Each number is 128 + 24 x the weight over its row's rms, rounded and kept within 0 to 255. Layers, rows and columns count from 0. The size above them is the row's rms in percent of the matrix's.

# layer 9 MLP up, 704x256, rms 0.117, rows 662-696, columns 192-255
size [ 98 100 103  96  96  97 102 100 103  99  95  98  99  93  92 101  96 100  99  93 107  98 101  95 100  99 100 108 103 107 101 104  93  96 100]
[[114 142  69 146 138  82 154 128 120 164 149 102 129  98 112  98 143 117 106 121 159 117 189 135 116  74  65 108 130 112 121  95  87 143 112  96  79 107 171 126 142 123 140 124 107 125 145  97 110 150 110 116 122  98 147  87 165 126 155 118 154 137 113 124]
 [116 121 144 148 123 107 145 141 124 125  86 118 117 132  99 110 170 101 109 149 150 131 124 140 113 138 149 115  75 154 171 114 161  79 140 148 102 125 134 116 115 142  86 168 139 171  57  76  98 146 119 116 116 110 108 103 168 162 152 128 138  98  94 138]
 [121 152 106 120 160 137 106 146 101 114  97 130 110 144 134 137 146 138 121 123 144 111 141 139 138 130 170 162 123 168  97 138 121  89 139 120 145 115 139 132 129 177 185 174 152 149 136 148 144 104 186 163 156 138  96 169 148 111 129 151  94  29 117  68]
 [134 173 113 118 141 105 127 150 168 131 157 133 137 112 162  93 106 131 139 139 144 136 116 114 155 129 141 114 154 110  94 100 117 119  93  75 165 214 115 133  98 126 138 137 148 138 153 163  84 107 133  74 109  80  98 111 127 115 129 145 122 127 149 146]
 [143 159  96 119 130 109 143 157  93  67 125 143 167 153 121 138 108 112 114 130 144 142 138 161 160  89 108 147 121 119 130 145 112 147  97 125 110 143  91 116 137  95 104 158 116 117 142 150  91 153 104 127 151  96 108 144  99 109 124 121 106 112 118 112]
 [128 123  98  99 114 112  95  92 134 116  81 112 107 126 143 123 138 102 132 124 131 149 116 113 139 133 123 128 114  83 123 191 108  95 151 108 174 176 171 158 134 127 142 137 123 127 127 171 155 124 142 113 110 139 113  86 128 121 191 145 135 141 132 143]
 [107 147 102 114  97  78 113 130 116 149 139 129 137 151 154 141 148 122 126 155 142  91 131  84 127 113 161  92 169 125  99 124 131  83 135 114 160 115 116 125 148 118 127 143 144 109 139 159 133 175 152 147 162 139 114 108 159 134 125 139 115 144 119 177]
 [140 168 156 141 130 119 133 125 134  92 183 123 118 127 136 177 111 122 117 132  99 125 159 152 137 111 125 115 125 164 137 119 118 104 118 150 136 101 103 108 157 111 119  85 133 134 125 114 116 162 125 168 121 104  97 144  98 121 141 102 129 121 134  90]
 [110 159 133 119 100  96 157 148 116 126 114 132 123 141 158 107 125 126 116 162 105 116 156  78 142 133  70 111 126 156 175 132 133 113 125 144 147 143 149 154 131 122 128 132 100 135 156 139 147 133  92 148 117 154 165 125 105 147 163 129 113 108 132 125]
 [149 117 122 114 129  88 108 119 121 125 132 113 111 129 135 168 149 177 128 138  98 151 125 122 135  89 121 124 115 134 117 116 147 117 133 144 135 120 142 159 154 124 138 127  87  96 140 157 109 125 122 110 119 199 131 110 149 169 137 147 162 154 113 171]
 [ 93 119 129 115 141 131 125 106 140 121 135 140 129 126 114 140  93 141  87 175 182  93 136 100 130  87  93 121 132 135 119 105  75  99 103 112 156 181 128  99 122 132 123 114 117  99  73 128 134 186 138 131 147  98  99 104 161 128 149  93 136 127 134 135]
 [ 92 137 155 141 145 141 146 134  91 137 103 154 101 109 136 147 127 105 152 131 108 150 156 142  90 102  85 135 150 136 131 107 106 121 117  98  80 134 119 163  85 137 126  78 124 114 109  98 132  95 116 117 138 125 126 108 110  88 156  92 182 166  88 154]
 [136 151 160 151 159 106 120 117 137 129 153 141 124 132 124 160 103 150 125 147 121 172 151 156 103 133 115 112 117  95 140 135 135 159 131 146 140 123  82 117 116 191 140 161 168 155 138 116 129 128 104 172 111  71 117 128  79 129 137 134 118 122 131 140]
 [125 125 140 135 118 137  94  91 106 125 106 143 125 104 130 156 121 149 144  94 143 144 152 145 152 146 126 145 104  93 132 185 157 126 143  96 140 142 115 166 116 152 130 126 118 185  80 104 136 140 112 171 148 150  89 100 108 147 139 108 165 144 167  70]
 [ 84  90 156 143 102 135 155 131 134 145 150 123 153 116 143 117 119 178 147  82 137 131 104 152 113  84 177 122 165 145 148 141 154 137 143 124 142 145 140 149 129 139 108 120 196  95 131 159 132 107 156 112 116 120  93 155 117 135 124 178 111 112 160 118]
 [127 112 111 178  69 123 130 137 114 103  76 132 104 164 168 128 102  88 173 160 176 141 116 107 134 103 110 122 153  96 144  93 111 154 114 103 132 162 185 101 111 136 105 114 151 137 173 161  74 114  96 119 132 112 117  83 131 157 133 120 152 156 108 157]
 [128 152 140 149 123 117 173 168 133 119 140  94 116 147 178 119 156 142 139 162  89  76 154 146 113 115 160 122 156 140 105 107 145 137 121 130 117 146 152 135 113 114 112 130 156 118 123 161 145 144 170 160 134 178 123 134 217 120 135 157  99 132 108  81]
 [ 83 111 122  64 129 134 121 116 130 157  96 188 116 113 174 112 168 188 151 198 108 147 104 105 122 128 144 140 148  98 125 126 131 145 133 123 125 102 153 134 141 141 163 178 151 103 108  77 126 170 143 144 169 127  97 123 141 119 119 107 147 155 139 105]
 [140 127 117 145 139 119 163 141 119 114 141 129  97 160 125 113 162 164 121 114 112 143 150 128 163 147 129 161 144 131 136 116 128 115 123 112 155  94 146  82 153  77 136 110 116 144 135 138  89 159 146 138 109 166 122 132 168 147  88 135 161 133 115 154]
 [137 122 101 124 128 125 118 103 148 128 165 117 118 113 135 130  86 111 131 126 112 162 128 137 117 149 123 107 183 209  96 135 177 158 113 123 117 105 137 145 158 101 126 128 111 154 135 138 109 148 171 133  86 142 140 176 149 123 153 139 121 146 113 141]
 [122 139  65  91  95 194 141 133 128 115 167  87 179 144 171 140 148  89 120 102 111 122 124 147 120 131 143 144 124 111 106 130 114 117 120 114  63 151 129 190 101 135 122 157 138 119 139 104 154 110 107 102 144 109  73 127 172  81 113 127 134 171 110 133]
 [153 129 124 122 137 146  95 107 120 125 114 115 109  75 103  94  96 123 127 141 138 147 125 111 176  82 141 108 129 125 132 186 136 110 135  83 112 159 136  87 131 109 135 122 160 112 148 162 110 119 138 112 185  83 138 134 112 115 160 136 111 144  86 177]
 [144 105 114 111 113 120 133 151 110 137  94 153 143 141  95  88 114 130 125 132 107 109 176  98 132 122 115 156 155 141 110 126 146 132 128 110 132 151 139 111 147 132 121 160 137 148 150 116  95  95 185 107 149 139 108 122 156 136 111  99 106 126 144 116]
 [105 137 129  91 126 127 122 122 130 128 150 142 109 123 179 144 140 130  85 130 130 111 113 139 127 107 137 138 136 140  89 117 148 113 101 140 103 153 145 144 181  43 120 146 101 119 184 102 109 127 141 162 131 112  97 122 111 137 161 170 115 124 129 154]
 [142 130 132 131 140 140 133 195 115 142 121 151 148 161 131 170 120 157 130 152 141 141 127 117 121 178 139 117 110 129 136 103 118 158 101 164 120 135 127 168 118  97 147 136 128 132 123 120 134 100 116 118 117 168 102 181 141 184 126 163 130 118 134 143]
 [126  94  96 149 165 112 116 124 131 172 107 128 118 104  93 132 126  70 151 130 125 167 132  68 124 142 144 135  97 121 103 140 170 108 128 149 114 118 148 138 131  85 152 165 136 130  81 111 119 140 121 102 145 134 137 174 154 138 130 140 127 136 123 117]
 [ 89 137 100 143 130 129 139 125 155 104 132 121 171 150 139 118 126 108 150  84 172 137  77 116 123 184 123 127 121 188 153 135 176 116 155 132 109 128  98 111 101 136 136 103 122 171 150 140 118 106 120 132  96 139 134 115 139 137 129 117 139 132  96 100]
 [172  75 164 110 135 168 148 154 102 136 128 102 137 131 127 111 162 168 120  90 159 157 116 157 113 139 115 123 118 110 145 139 114 153 134 109 165 158 122 153 136 100 120 121 135  85 134 153 130 165 116 113 111 140 152 101 143 124 112 161  97 130 119 130]
 [157 156 108 145 123 133 129  93 100 119 144 104 107  69  98 164  92 179 129 134 100 152 118 168 127 125 116 147  93 195 128 136 122 162 109 149 160  86 147 112 102 136 134 118 140 146 157 116 153 149 102 149 104 126  99 115 121 121 132 141 184 179 114 103]
 [111 182 127 138 170 138 123 140 138 111 137 135 166 105 110 134 126 183 153 142 103 126 131 166 170 103 110 120 162 102 174  99 137 137 122 120 149 126 124 119 133 101 140 137 132 115 170 108 161 103 141 109 133 121 143 178 139 126 133  99  88 136 115 131]
 [161 109 150 140 143 128 116 108 149 120 149  87 111 126 133  93 123 131 141 111 124 152 125 140  85 135  78 152 136 168 115 110 132 163 111 141 116 147 195 186 106 119 112 141  98 119 125 108 134 146 126 101 173 123 110 180 137 131 101 154 169 126 131 112]
 [165 112 144  72  82  94 158 121 116 145 107 131 117 146 112 180 110 119 120 162 102 116 139 122 109 175 147  80  61 107 103 154  88 116 109 124 128 108 103  76 127 145 108 164 152 155 109 130 143 132  97 134 122 150 138 116  73  95 124 146 113 133 151 118]
 [124 126 152 145 144 163  84 108 175 100 101 148 109 118 122 131 142 135  73 119 182 145 118 141 106 103 146 158 100 124 103 146 154 142 132 115 123 142 164 162 134 126 122 156 118 162 114 149 115 121 164 135 159 136 135 106 138  85 111 122  79 108 118 115]
 [147 130 121 162 120 125 162 147 133 129 100 116 145 107 118 133 120 187 134 140 124 134 129 130 109 126 127 142 121 148 181 132 156 102 137 131 136 125 170 170  80 170 148 148 103 170 177 149  53 123 122 166 132 114 160 140 109 123 107 127 140  75 101 132]
 [122 115 146 140 128  73 132 157 135 142 149 152  86 157 157 168  73 160 142 119 110 117 132 106 104 115 143 104 154 117 108 150 133 167 122 137 183 135 120 112 102 112  73 128 101  88 157 150 106 152 124 154 155 159 116 154 201 117 100 159 145  95 127 129]]
# layer 9 MLP down (transposed), 704x256, rms 0.11, rows 662-696, columns 192-255
size [100 104 100  92  98  96  89 101  96  98 103  99  97  96 100 102 100  93 104  95 101 100 102 106  97  93  92  94  94 106  97 100 102  94 105]
[[110 124 176 106 131 119 120 161 148 182 129 153 174 163 148 130 119 115 170 163 141 128 143 145  44 117 139  89 134 108 119 150 120 105 127  56 115 166 113  85 123 142 115 125 111  94  84 100 116 124 115 107  93 104 143 120 127 165 127 145 145 116 148 148]
 [129 121 133 131 145 149 133 160 129 148 187 142 161 103 135 134 138 137 154 122 142 118 172 110 102 119  91 109 150  97 141 155 124 168 126 146 144 127 149 112 124 160 148 161 124 118 122 147 105 105  85 158  69 138 151 132 108  98 126 161 163 166 115 134]
 [ 64 119 125  77 174  95 133 113 173 142 109 122 156 137 129 120 140 129 109 113 134 133  82 115 130 159 131 118 167 128  97 159 122 141 158 136 133 100 127 106 115 163  84 130  96 128 125 128  82 141 114 113 134 133 121 126 131 187 126 138 158 105 157  57]
 [112 109 151 144 131 157 150 116  97 118 161 132 158 129 101 138 121 139 118 118  89  96 156  85 130 184 132 138 107 154 155 130 104 119 149 154  93  81 159  88 125 136 134  79 108 131 134 102 139 150 126 159 133 130 128  79 114 117 170 101 182 133 145 141]
 [ 82  98 136 136 113 162 129 128 164  90 140 106  67 129 147 106 133 152 151 116 127 114 105 128 139 173 128 131 123 132 115 115 102 133 133 140 164 119 136 127 111 126 171 105 144 104 134 131 128 106 136  84 147 147 164 156 183 171 150 114 121 134 113 125]
 [142 120 103 118 120 160 168 142 147 130 115 168 105 163  97 134 111 185 109 161 122 129  96 133 129 125 134 112 145 188 162 107 161 118 116 135 113 114 115 117 118 127 104 117 130 124 120 133 111 132  94 136 125 107 163 179  99 114 121 135 130 116 150 107]
 [125 184 141 138 149 161 158 113 132 100 119 139 172 107 136  87 134 106 152  71 129 119 128 163  95 163 142 148  97 142 150 104 144  94 140 105 143 144 144 149 121 124 134 123 151 170 131 111  80  68 121 110 116 152 121 125 141 124 113  93 102 112 119  79]
 [119 136 123 154 117  95 180 119 124 116 116 172 116  80 153 119 117 120 100 121 138 118 120  94 113 107 155 141 138 135 125 136 107 130 175 100 146 134 166 109 172 149 113 137 152 173 136 114 108 139 102  81 165 146 137 136 121 133 126 101 110 146 129 109]
 [143 139 139 136 162 144 102 128 146 110 137 102 123 137  94 156 111 118 180 112 129 117 113 132 147 148 149  81 130  98 131 120 145 119 123 131 105  86 130  81 112 130 127 174 139 117  64 129 128  91 166  98 186 108 139  72 115  95 133 120 142  69 126 123]
 [107 180 153 135 152 118 103 142 101 106  98 149 140  89 160 136 139 155 135  99 126 122 163 122 147 123  68 126 146 111 152 125 108 128  90 119 136 111 141 119 134 146 101 113 118  80 124 191  97 146 184 149 121 153 129 128 101 109 122 134 121 104 146  85]
 [114 158 190  99 147 114 160 118 115 116 156 105  93 129 134 158 150 124 154 124 165 115 120 140 130  96 167 146 173 106 120 135 115 113 146 162 114 106 139 114 141  85 179 169 141 155 108 157 179 160 124 113 102 111 144 113 116 101 168 135 134 127 112 152]
 [151 141 147 132  96 106 137 128 150 128 124  78 144 166 107 120 128 114 114 100 173 118 128 136 131 129 127 126 136 161 129 136 158 102  95 153 131 131 135 158 126  99 136 106 184 130 117 141 137 147  74 138 124 131 140 126 104 132  98 112  83  72 153 108]
 [148 165 106 134 135 107 103 135 138 136 127 107 138 119 199 120 137  91 118 117 148 117  92 136 135 148 155 127 115 154  94  87 108  83 142 126 160 116 138 125 144 167 128 116 138 105 125 109 144 117 104  82 147  98  87 100 124 135 109 138  86 143 134  99]
 [125  82 130  77 152 129 150 126 161 148 147 101 137 192 157 134 117 117 117 140 121 106 176  96 137 109 180 120 153 174 158 123 139 125 106 118 121  85 134 142 121  93 118 118 158  75 119 117 121 147 112 138 144 122 158 128 138 124  90 129 150 110 132  96]
 [173 127 129 150 120 215 136  80 110 153 132 140 139 116 141 136 172 139 165 108 123 110 118 179  81 170 134 107 137  81 119 170 154 111 137 162 165 146 114 135 106 134 136 100 102 154 170 119 113 131 146 138 134 140 150 144 181 122 112 148 166 143  97 152]
 [109 139 113 132 144 140 139 111 141 147 137 121  78 100 159 125 121 155  97 104 133 150 122 141 150 117  91 170 105 201 130 152  96 151 114 139 158 110 124 137 143 119 153 141 149 155 139 136 143 186 140 148 124 168 117 172 107 130 140  97 138  89 167 153]
 [110 127 138 137  88 135 126  80  99 139  92 144 146 110  93 119 141 107 121 115 116 127 171 105 130 122  87 138 137 130 176 167 135 139 147 142 153 161 125 109 172 181 137  97 132 114 127  95 132 137  74 107 108 104 130 174 112 119  92 113 116 108  83 133]
 [125 117 145 144  87 174 136 133 144 102 185 126 133 144 102 107 134  85 141 116 146 117 163 173 101 117 150 109  81 141 158 140 135 117  89 110 157 125 106 123  85 136 114 106 166 143 132 116 159 102 113 135 117 136 117 139  78 136 128 104 148 113 171 124]
 [149 133 123 187 101 113 189  99 113 103 118 116 106 149  98 159 144  77 102 135 162 166 111 149 186 129 108 127 128 130 133 133 106 153 100 105 168 145 142 129  98 124 167 118 132 136 162 122 170 139 149 120 111  78 145  93 139 110 144 109 146 111 118 128]
 [119 143  58 134 139 113 142 170 118 135 138 138 108 122 132 139 160 143 109 138 147 114 104 115 153 119 148 105 150 150 145 142 129 115 101 104 137 125 144 105 104 135 115 170 146 124 131 150 167 143  78 142 170 140 132 125 109 110 124 138 140 137 146 127]
 [132 141 142 134 140 157  94 131 105 149 137 150 137 108 140 110 124 126 104  86 126  95 118 144 118 136 108 135 151 104  59 135  83 106 142 100 119 165 124 121 116 166 105 117 128 105 112 150 154  89 210 115 111 140 149 142 108 150  95 107 118 125 116 138]
 [166 177 122 132 135 132  97 105 126 127 114 158 132 114 121  91 129 176 136 123 127 145 135 107 173  72 119 106 115 134 142  78 145 104 141 145 112 145 152 119 114 153 126 166 127 132 113 124 108 140 115 126 111 143 147 135 166 133 135 136 115  99 154 140]
 [156 115 134 141 139 120  93 162 166  76 124 145 138 130 172  92 111 145 117 144 122 138 118 150 122 111 153 108 142 112 125 100 105 129 131 118 147 143 144  85 121 153 150 127 142 134 124 145 136 125 111 121 127  75 129 128  99 114 139 134 161  86  94 158]
 [102 155 165 121 128 155 130 131 142 166 175 104 110 131 146 167  95 102 123 133 125 159  82 158 123 155 130 143 140 145 121  78 164 129 101 110  73 117  91 138 133 161 137 144 123 128 163 120 132  99 146 135 110 157 142 103 115 156 168  81 193 119 136  92]
 [116 111 136 122  85 110  96 120 134 147 133 128 113 132 123  84 126 103 124  95 165 131 130 145 165 113 107 105 167 119 146 149 115  92 102  72 144 133  82  63 105 100  98 119 147  74 156 125 146 152 148 120 183  69 152 130  98 115  99 115 120 133 108 106]
 [168 145  95 130 115 124 124 114 110 111 144 134 125 136 119 108  84 174  90  81 131 118 127 111 104 116 136 119 101 132 130 112 130 118 109 136 101 138  93 134 125  96 124  80 163 125 141 175 102 152 131 171 138 119 121 101 122 127 112 121 134 113 152 176]
 [114 111 142 120 139 122 126 143 122 127  75 110 121 135 145 120 104  95 140 128  96  86 113 150 134 106  96  87 162  62 126 106 106 144 127 116 120 129 176 134 127 150 140 142 129 114 103 147 140 141 170 129 133 135 117 162 116 136 113 117 167 155 112 139]
 [ 83 148 119 143 111 122 109 170 132 107  71 135 128 116  98 131  90 111 135 129  75 121 138 116 143 143 115 129 124 145 160 150 126 129 116 131 142 119 115 100 122 150 138 170 129 137 103 136 152  97 151  65 152 111 120 141 112 160 127 107 115 174 140 142]
 [ 97  96 142 130 155 131 129  75 143 142 135 122 175 169 150 101 137  91 151 131 160 100 144 179 109 110 117 120 176  94 121 109 108  89 113 113 102 144 153 160 143 132 135 179 127 117 128 151  91 130 172 141 163 106 165 151 125 125 141 120 122 105 156 130]
 [148 119 114  76 105 106 120 113 130 121 130 202 135 124 148  94 139  77 138 145 140 120 103 129 136 136 111  90  93 111 116 103 144 119 141 140 121  77 127 121 145 106 114 135 136 112 109 140 163 104  98 100 133 179  99 123  79 160 130 155 109 140 167 110]
 [106 154 104 104 135 149 168 135 115 108 140 151 150 124 158  94 110  96 106 127 132 120 131 173 117 119 110 138 128 142 115 126 143  68  92 130 133 104  85 108 123 127 156 112 129 132 179 129 147 102 113 105  95 131 113 129 146 125 184 121 110 130 135 129]
 [133 144 143 144 105 156 124 121 115 106 111  97 105  93 161  82 131 136 107 110 129 124 143 126 129 126 114 132 143 151 132 130 102 123 128 127 145 146 109 142 113 110 160  93 132 142 159 172 121 169 131 123 139 159 171 106 114 128 127 123 110 189  82 100]
 [142 109 151 144 130 153 156 150 141 132 143 116 128 152 164 109 117 125 106  86 144  75 151 146 113 147 142 117 132 104 142 143 115 132 144 149  94 133 123 143 136 123 123 169 129 121 116 141 140  79  99 107 137 129 148 138 103 129 139 107 115 141 117 166]
 [ 95 124 142 139 130 161 103 156 147  74 151 146 129 162 147 135 113 114 118 122 145 129  39 123 119 163 170 114 187 149 130 120 119 130 139 144  78 123 130 119 136  91 154 134 120 121  71 158 169 128  68 150 115 135 157 163 110 109 125 168 150 105 170 130]
 [129 113 165 127 121 101 125 133 122  94 136 119 136 107 122 110 119  71 147 114 135 116 111 141 124 147 150 146 189 131 109  82 158 125 133 109  91  96 133 122 148 107 126 153 157 134 148 117 120 127 177 110  70 147 132 159  76 114  97 104 151  99  97  97]]
# layer 9 MLP gate, 704x256, rms 0.116, rows 663-697, columns 192-255
size [103  99  91 100  94 109 106  95  99  92 101  98  91  98 104  97  93  97  99 106  97 101  94 100  96  98 103 102 113  97 103  96  91  98  99]
[[125 139 129 140 123  92 120 112 104 100 121  79 119 102 108 113 147 100  97 190 126 142 123 150 137 133 128 127 128 162 151  91 141 133 112  98 150 139 150 134  79 100 136 133 165  90 128 107 131 137 155 107 153 123 135 111 139 149 136 151 142 119 151 130]
 [114 142 164 109 141 106 115 129 161 145 169 156 123 188 141 140 112 127 142 144 109 154 144 117 120 112 108 145 123 125 136 148 121 134 117 120 115 165 139 163 167 136 169 170 178 138 109 166 144 133 118 128 105 115 146 131 132  76 145 120  82 113 113 127]
 [ 79 134 160 146 122 172 121 141 144 121 113 122  85  90 180 161 128 142 147 120 138  92  98  84 101 167 150 120 100 119 135 105 127 121 157 139 177 132 136 162 108 164 117 118 135  88 116 134 100 126 154 133 157 133 110 108 147 125 156 109 116 168 174 146]
 [163  94  91  74 122 111 143 102  98 121 114 131 141  97 107 114 106 128 123 107 127 155 149 135 147 119 130 136 150 118  98 126 116 133 113  82 113 156 141 116  89 143 126 138  94 159 142  75 137 115 154 133 103 115 141 130 125 103 168 129 139 165 118 174]
 [ 81 108 146 122 133 126  91 117 138 145 142  76 179  90 160 113 105 108 101 103 164 140 132 158 134 167 134 123 113  94 111 122 124 150 101  92 162 132 135 143 122 121 112 160 189 142 104 157 140 127 121 129 105 121  79  82  88 140 131 125 119 153 102 147]
 [124 121 165 122 135 141 107 106 104 156 133 154 141 134 147  94 103 156 132 143 126 140 160  86 146 130 141 101 111  98 143 134 109 144 141 102 126  86 109 102 154 124 117 120 138 119 116  77 136 142 112 125 125 131 154 103  48 118 129 158 135 133 112 142]
 [120 125 118 132 139 122 132 168 115 132 128 146 137 131 110  79 164 118 104 127  97 102 119  95 120 130 182 170 116 131 148 143 121 119 179 132 128 149 117 163 175 162 112 142 142 151 117 128 137  88 150 122 182 112 139 112 125 142 150 127 124 120 142  90]
 [166 140 115 133 149  95 101 139 127 127 164 137 167 143 150 156  77 144 131 129 125 135  87  90 114 109 131 106 106 162 145 111 179 147 103 115 121 141 144 130  99 125 111 143  93 129 141 170 133  94 154  94 109 131 103  88 117 132 118 130 158  86 118 145]
 [170 129 128 139 101 140 111 148 141 133 142 137 107 174 112 106 110 136 173 125 129 121 156  88 102 140 104 155  96 156  91  69  95 154 101  89 137 141 131 133  81 126 128 146 124 135 148  99 159 122 124 134 149 128 158 179 113 150  98 129 151 118 114 133]
 [142 101 110 126 120 133  64 130 162 131  97  97 165 130 117 134 148 125 150 131 141 146 125 151 118 148 165 126 162 109 125 131 129  97 158 121 145 104 133 163 147  99 125 128 128 133 143 111 106 138 102 117 111 114  83  96 111 131 127 111 118 155 122 168]
 [109  98  72 136 200 122 109 150 129 146 118 162 182 103 119 124 121 163 137 131  83 138 136 132 137 116 155 106 112  71 137 152 128 126 148 103 165 167 148 127 135 128 148 163 141 107 107 142 112 115 180 110 141 121 140 115 165 115 138 126 147 114 131 150]
 [148  77 124 117 134 133 125 109 139 112 154 124 140  96 111 160  94  66 154 102 109 129 135  86 127 109  99  92 168 103 102 142 131 147 113 154  89 150  95 133  94  99 154 162 140 123 108  99  93 112 140 124 115 120 115 135 134 139 145 116  71  98 109 146]
 [144 141 133 124 118 131 102  96 144 127 136 119 127 121 140 110 130 163 102 172 146 146  73 112 125 133 152 123 148 146  73 126 127 152 136 115 125 153 136 175 122 136 141 129 122 102 153 121 141 134 120 110 126 123 175  93 116 133 101 108 119 153 154 124]
 [116 138 116 134 129  75 135 129  99 127 123  99 146 142 130 155 124  90 160 134 137 133 162 144 145 121  97 157 107 171 124 131 144  85 132 131 150 102  95 116 132 135  90 105 151 122 111  98 126 162 153 167 136 129  91 136 116 139 176 107 158 114 123  77]
 [142 113 130 109 136 160 146 186 114 107 134 130 132 103 112  88 134  96 141 107 186 125  94 140 102 101 135 138 146  94 145 136 125  86 163 120  86 119 157 137 167 127 104 121 116 150 188 182 143 135 116 164 174 101 112  94 107 105 141 120 144  82 124 105]
 [ 99 132 146 137 139 109 151 190 135 157 166 142  95 131 178 128  88 158 128 119  99 101 138 145 106  90 146 110 121 152  88 116 156 126 112 123  90 168 154 150  75 129 101 158 161 131 101 128 142 112 175 133 132 157 137 141 129 120 109 129 154 156 159 130]
 [154 165 125 123 132 177 157 104 128 114 136 129  98 140 138 149  98 131 124 136 146 160 140 118 120 102 114 148 134 174 136 153 140 131 155 147 100 147 125 121  73  94 120 105 130  96 142 125  69 148 122 100 132 109 164 107 108 140 133 132 123 132 144 154]
 [169 157 141  81 155 107 125 116 151 135 120 137 157  87 149 126 113 161 165 115 131 131 154 102 120 167 167 116 123 156 132 105 132 121 133 129 121 115 102 103 143 143 126 122 135 144 136 158 119 114 115 115 112 181 147 146 146 155 134 134 119 138  91 117]
 [141 102 112  97  79 117  91 129 121 153 135 127 109 118  99 101 130 169  82 138 131 140 108 148  79 121 106  78 135 107  81 123 139 133 148 109 133 118  87 127 130  82 136 171 125  97 174 133 131 108 103 152 141 110 131  82 141 118 141 138 110 116 149 137]
 [139 152 157 134 164 107 115 128 155 111 126 187 139 131  92 152 123 132 146 119 147 134 104 169 110 144  92 139 119 129 118 155 124 133  86 101 164 145 138 118 135 103 160 107 141 134  92 101 109 104  93 123 144 142 161 108 116 111 138  77 131 108 138 152]
 [134 146 103 115 118 160 168  95  77 125  55  76  95 131 124 138 136 143 130 166 131 103 151 118 140 139 143  93 149 139 153 143 143 112 154 147 112 144 110 144 125 119 156  86 101 135 115 161 188 143 118 139 131 106 160 122 126 124 155 133 128 123 123 173]
 [111 109 100 120 133 132 107 119 105 139  99 135 119 100 113 142 213 142 127 100 127 146 119 130 133 147 109 105 123 143 136 138 135  99 119 114 123  94 120 134 141  89 147 152 174 128 125 123 127 171 153  91 103 110 140 137 116 161  95 160 123  99 181 151]
 [117 161 161  76 160 148 138 120 140 131 113 117 116 134 116 147 159  95 131 158 141  85 143 122 141 131 134 158 129 134 109 117 106 136 155 139 129 137 104  88 147 144 127 125 110 132 156  98 141 166 130 116 178 114 101 107 131 135 171  99 119 137 115 110]
 [116 169 126 110 138 105 111 129 128 109 103 184 133 153 125  96 157  98 126 123 119 104  99 116 109 122 146 178 137 143 161 106 155 153 113 151 148 105 171 142  79 105 132 120 159 158  88 146 121 142  97 123 133 122 132 147 106 130 157 165 116  78 131 152]
 [129 113 124 106 122 103 109 109 160 139  99 130 127 114 156 136 171 114 129 141  75 147 100 121 158 129 145 160 128 155 109 172 150 108 133 107  97 129 116 122 157 139 167 185 139 132 139 124 126 169 149 109 145 148 125 135  97 108 147 130 160 109 100 109]
 [122 103 139 113 124 148 105  89 102 149 111 119 140 131 157 119 157 122 171 156 108 115 162 133 147 138 165 106 104 111 158 155 135 140 150 116 140  76 153 125 162 142 112 196  99 133 113 135 107 132 122 131 115 118 148 146 100  95 127 112 165 156 101 156]
 [138 132 141 114 114 141 146 153 119 111 136 160 173 132 109 123 149 135 110  99 120 149 150 155 123 139 152  67 102 130 129 132 106  73 141 154 122  92  87 146 134 162 143 126 194 114  96 126 112 117 136 123  96 109 120 149 160 148 120  82 120 161 112 148]
 [136 119 155 125 116 125  99 105 108  93 119 129 148 143 126 142 114 134  84 120 129 178 113 135 145 158 107 121  92 151 124 166  98 103 133 102 146 141 125 115 167 141 137 109 109 143  98  82 147 128 120 122 136 147 163 131 114 155 152 116 133 112 104  76]
 [106 151 176 203 121 129 115 154 143 138 124 136 113 138  94  90  94 110  55 156  96 141 121 127 138 145 103  92 117 121 142 138 126  84 137 102 113 128 101 135 130 167 111 138 113 142  84 160 102  86  92 147 110 144 124 172 123  94  89 127 129 165 138 122]
 [143 153  89 109 155 130 153 120 152 160 112 139 137 143 109 110 118  94 135 100 124 111 161 155 109 162 129 110 129 111 149 125 149 102 121 155 123 119  91 125 143 135 144 118 156 163 143 121 142  88 125 134 125 124 113 141 146 137 132  99  98 112 100 142]
 [158 142 137 118 126 115 143 161 152 114 161 152 147 134  97  86  73 133 135  94 113  84 117 125 116 133 161 141 139 119 105 110 159 110 106 118 124 165 183 122  79 139  93  80 135 164  77 116 107  97  96 139 148 116 133 149 107 134 148 135 143  88 145 117]
 [132 134 154 118 119 174 154 116 159  85 115 133 109 138 161 128 104 101 112 139 136  96 138 148  69 163  86 105 152 123 135 127 137 111 144 161 108 127 103 142 169 116 132 147 143 106 117 139 149  63 144 156 133 134 109 145  87 132 138  77 141 129 138 118]
 [111  98 138 183 110 152 168 112 131 110 120 125 117 128 127 113 126 129 149 138 115 165  82 118 147 139 133  91 107 154 142 124 190 113 164 100  93  85 155 121 122 103 103 123 151 121 155 130 115 115 137 133 144  98 168 175 118  89 122 126 183  83 150 155]
 [101 110  96 172 127 153 134  73 167 182 105  77 127 155 172 120  74 153 135 115 155 169 103 112 163 160 108 163 114 127 111 147  92 139 136  99 158 132 130 119 108 142 111 133  69 135 119  95 126 118 119 133 168 102 135 101 151 142 101 101 127  85 121 148]
 [150 145 123 146 129 120 147 104 176 133 114 108 115 167  94 128 147 134 116 138  92 119 110 142 121 147 122  88 112 162 165  98  92 137 175  94 156 105 108 152 151 138 133 167 163  95 138 130 157 118 152 111  83 133 141 122 115 164 115  95 109 122 134 133]]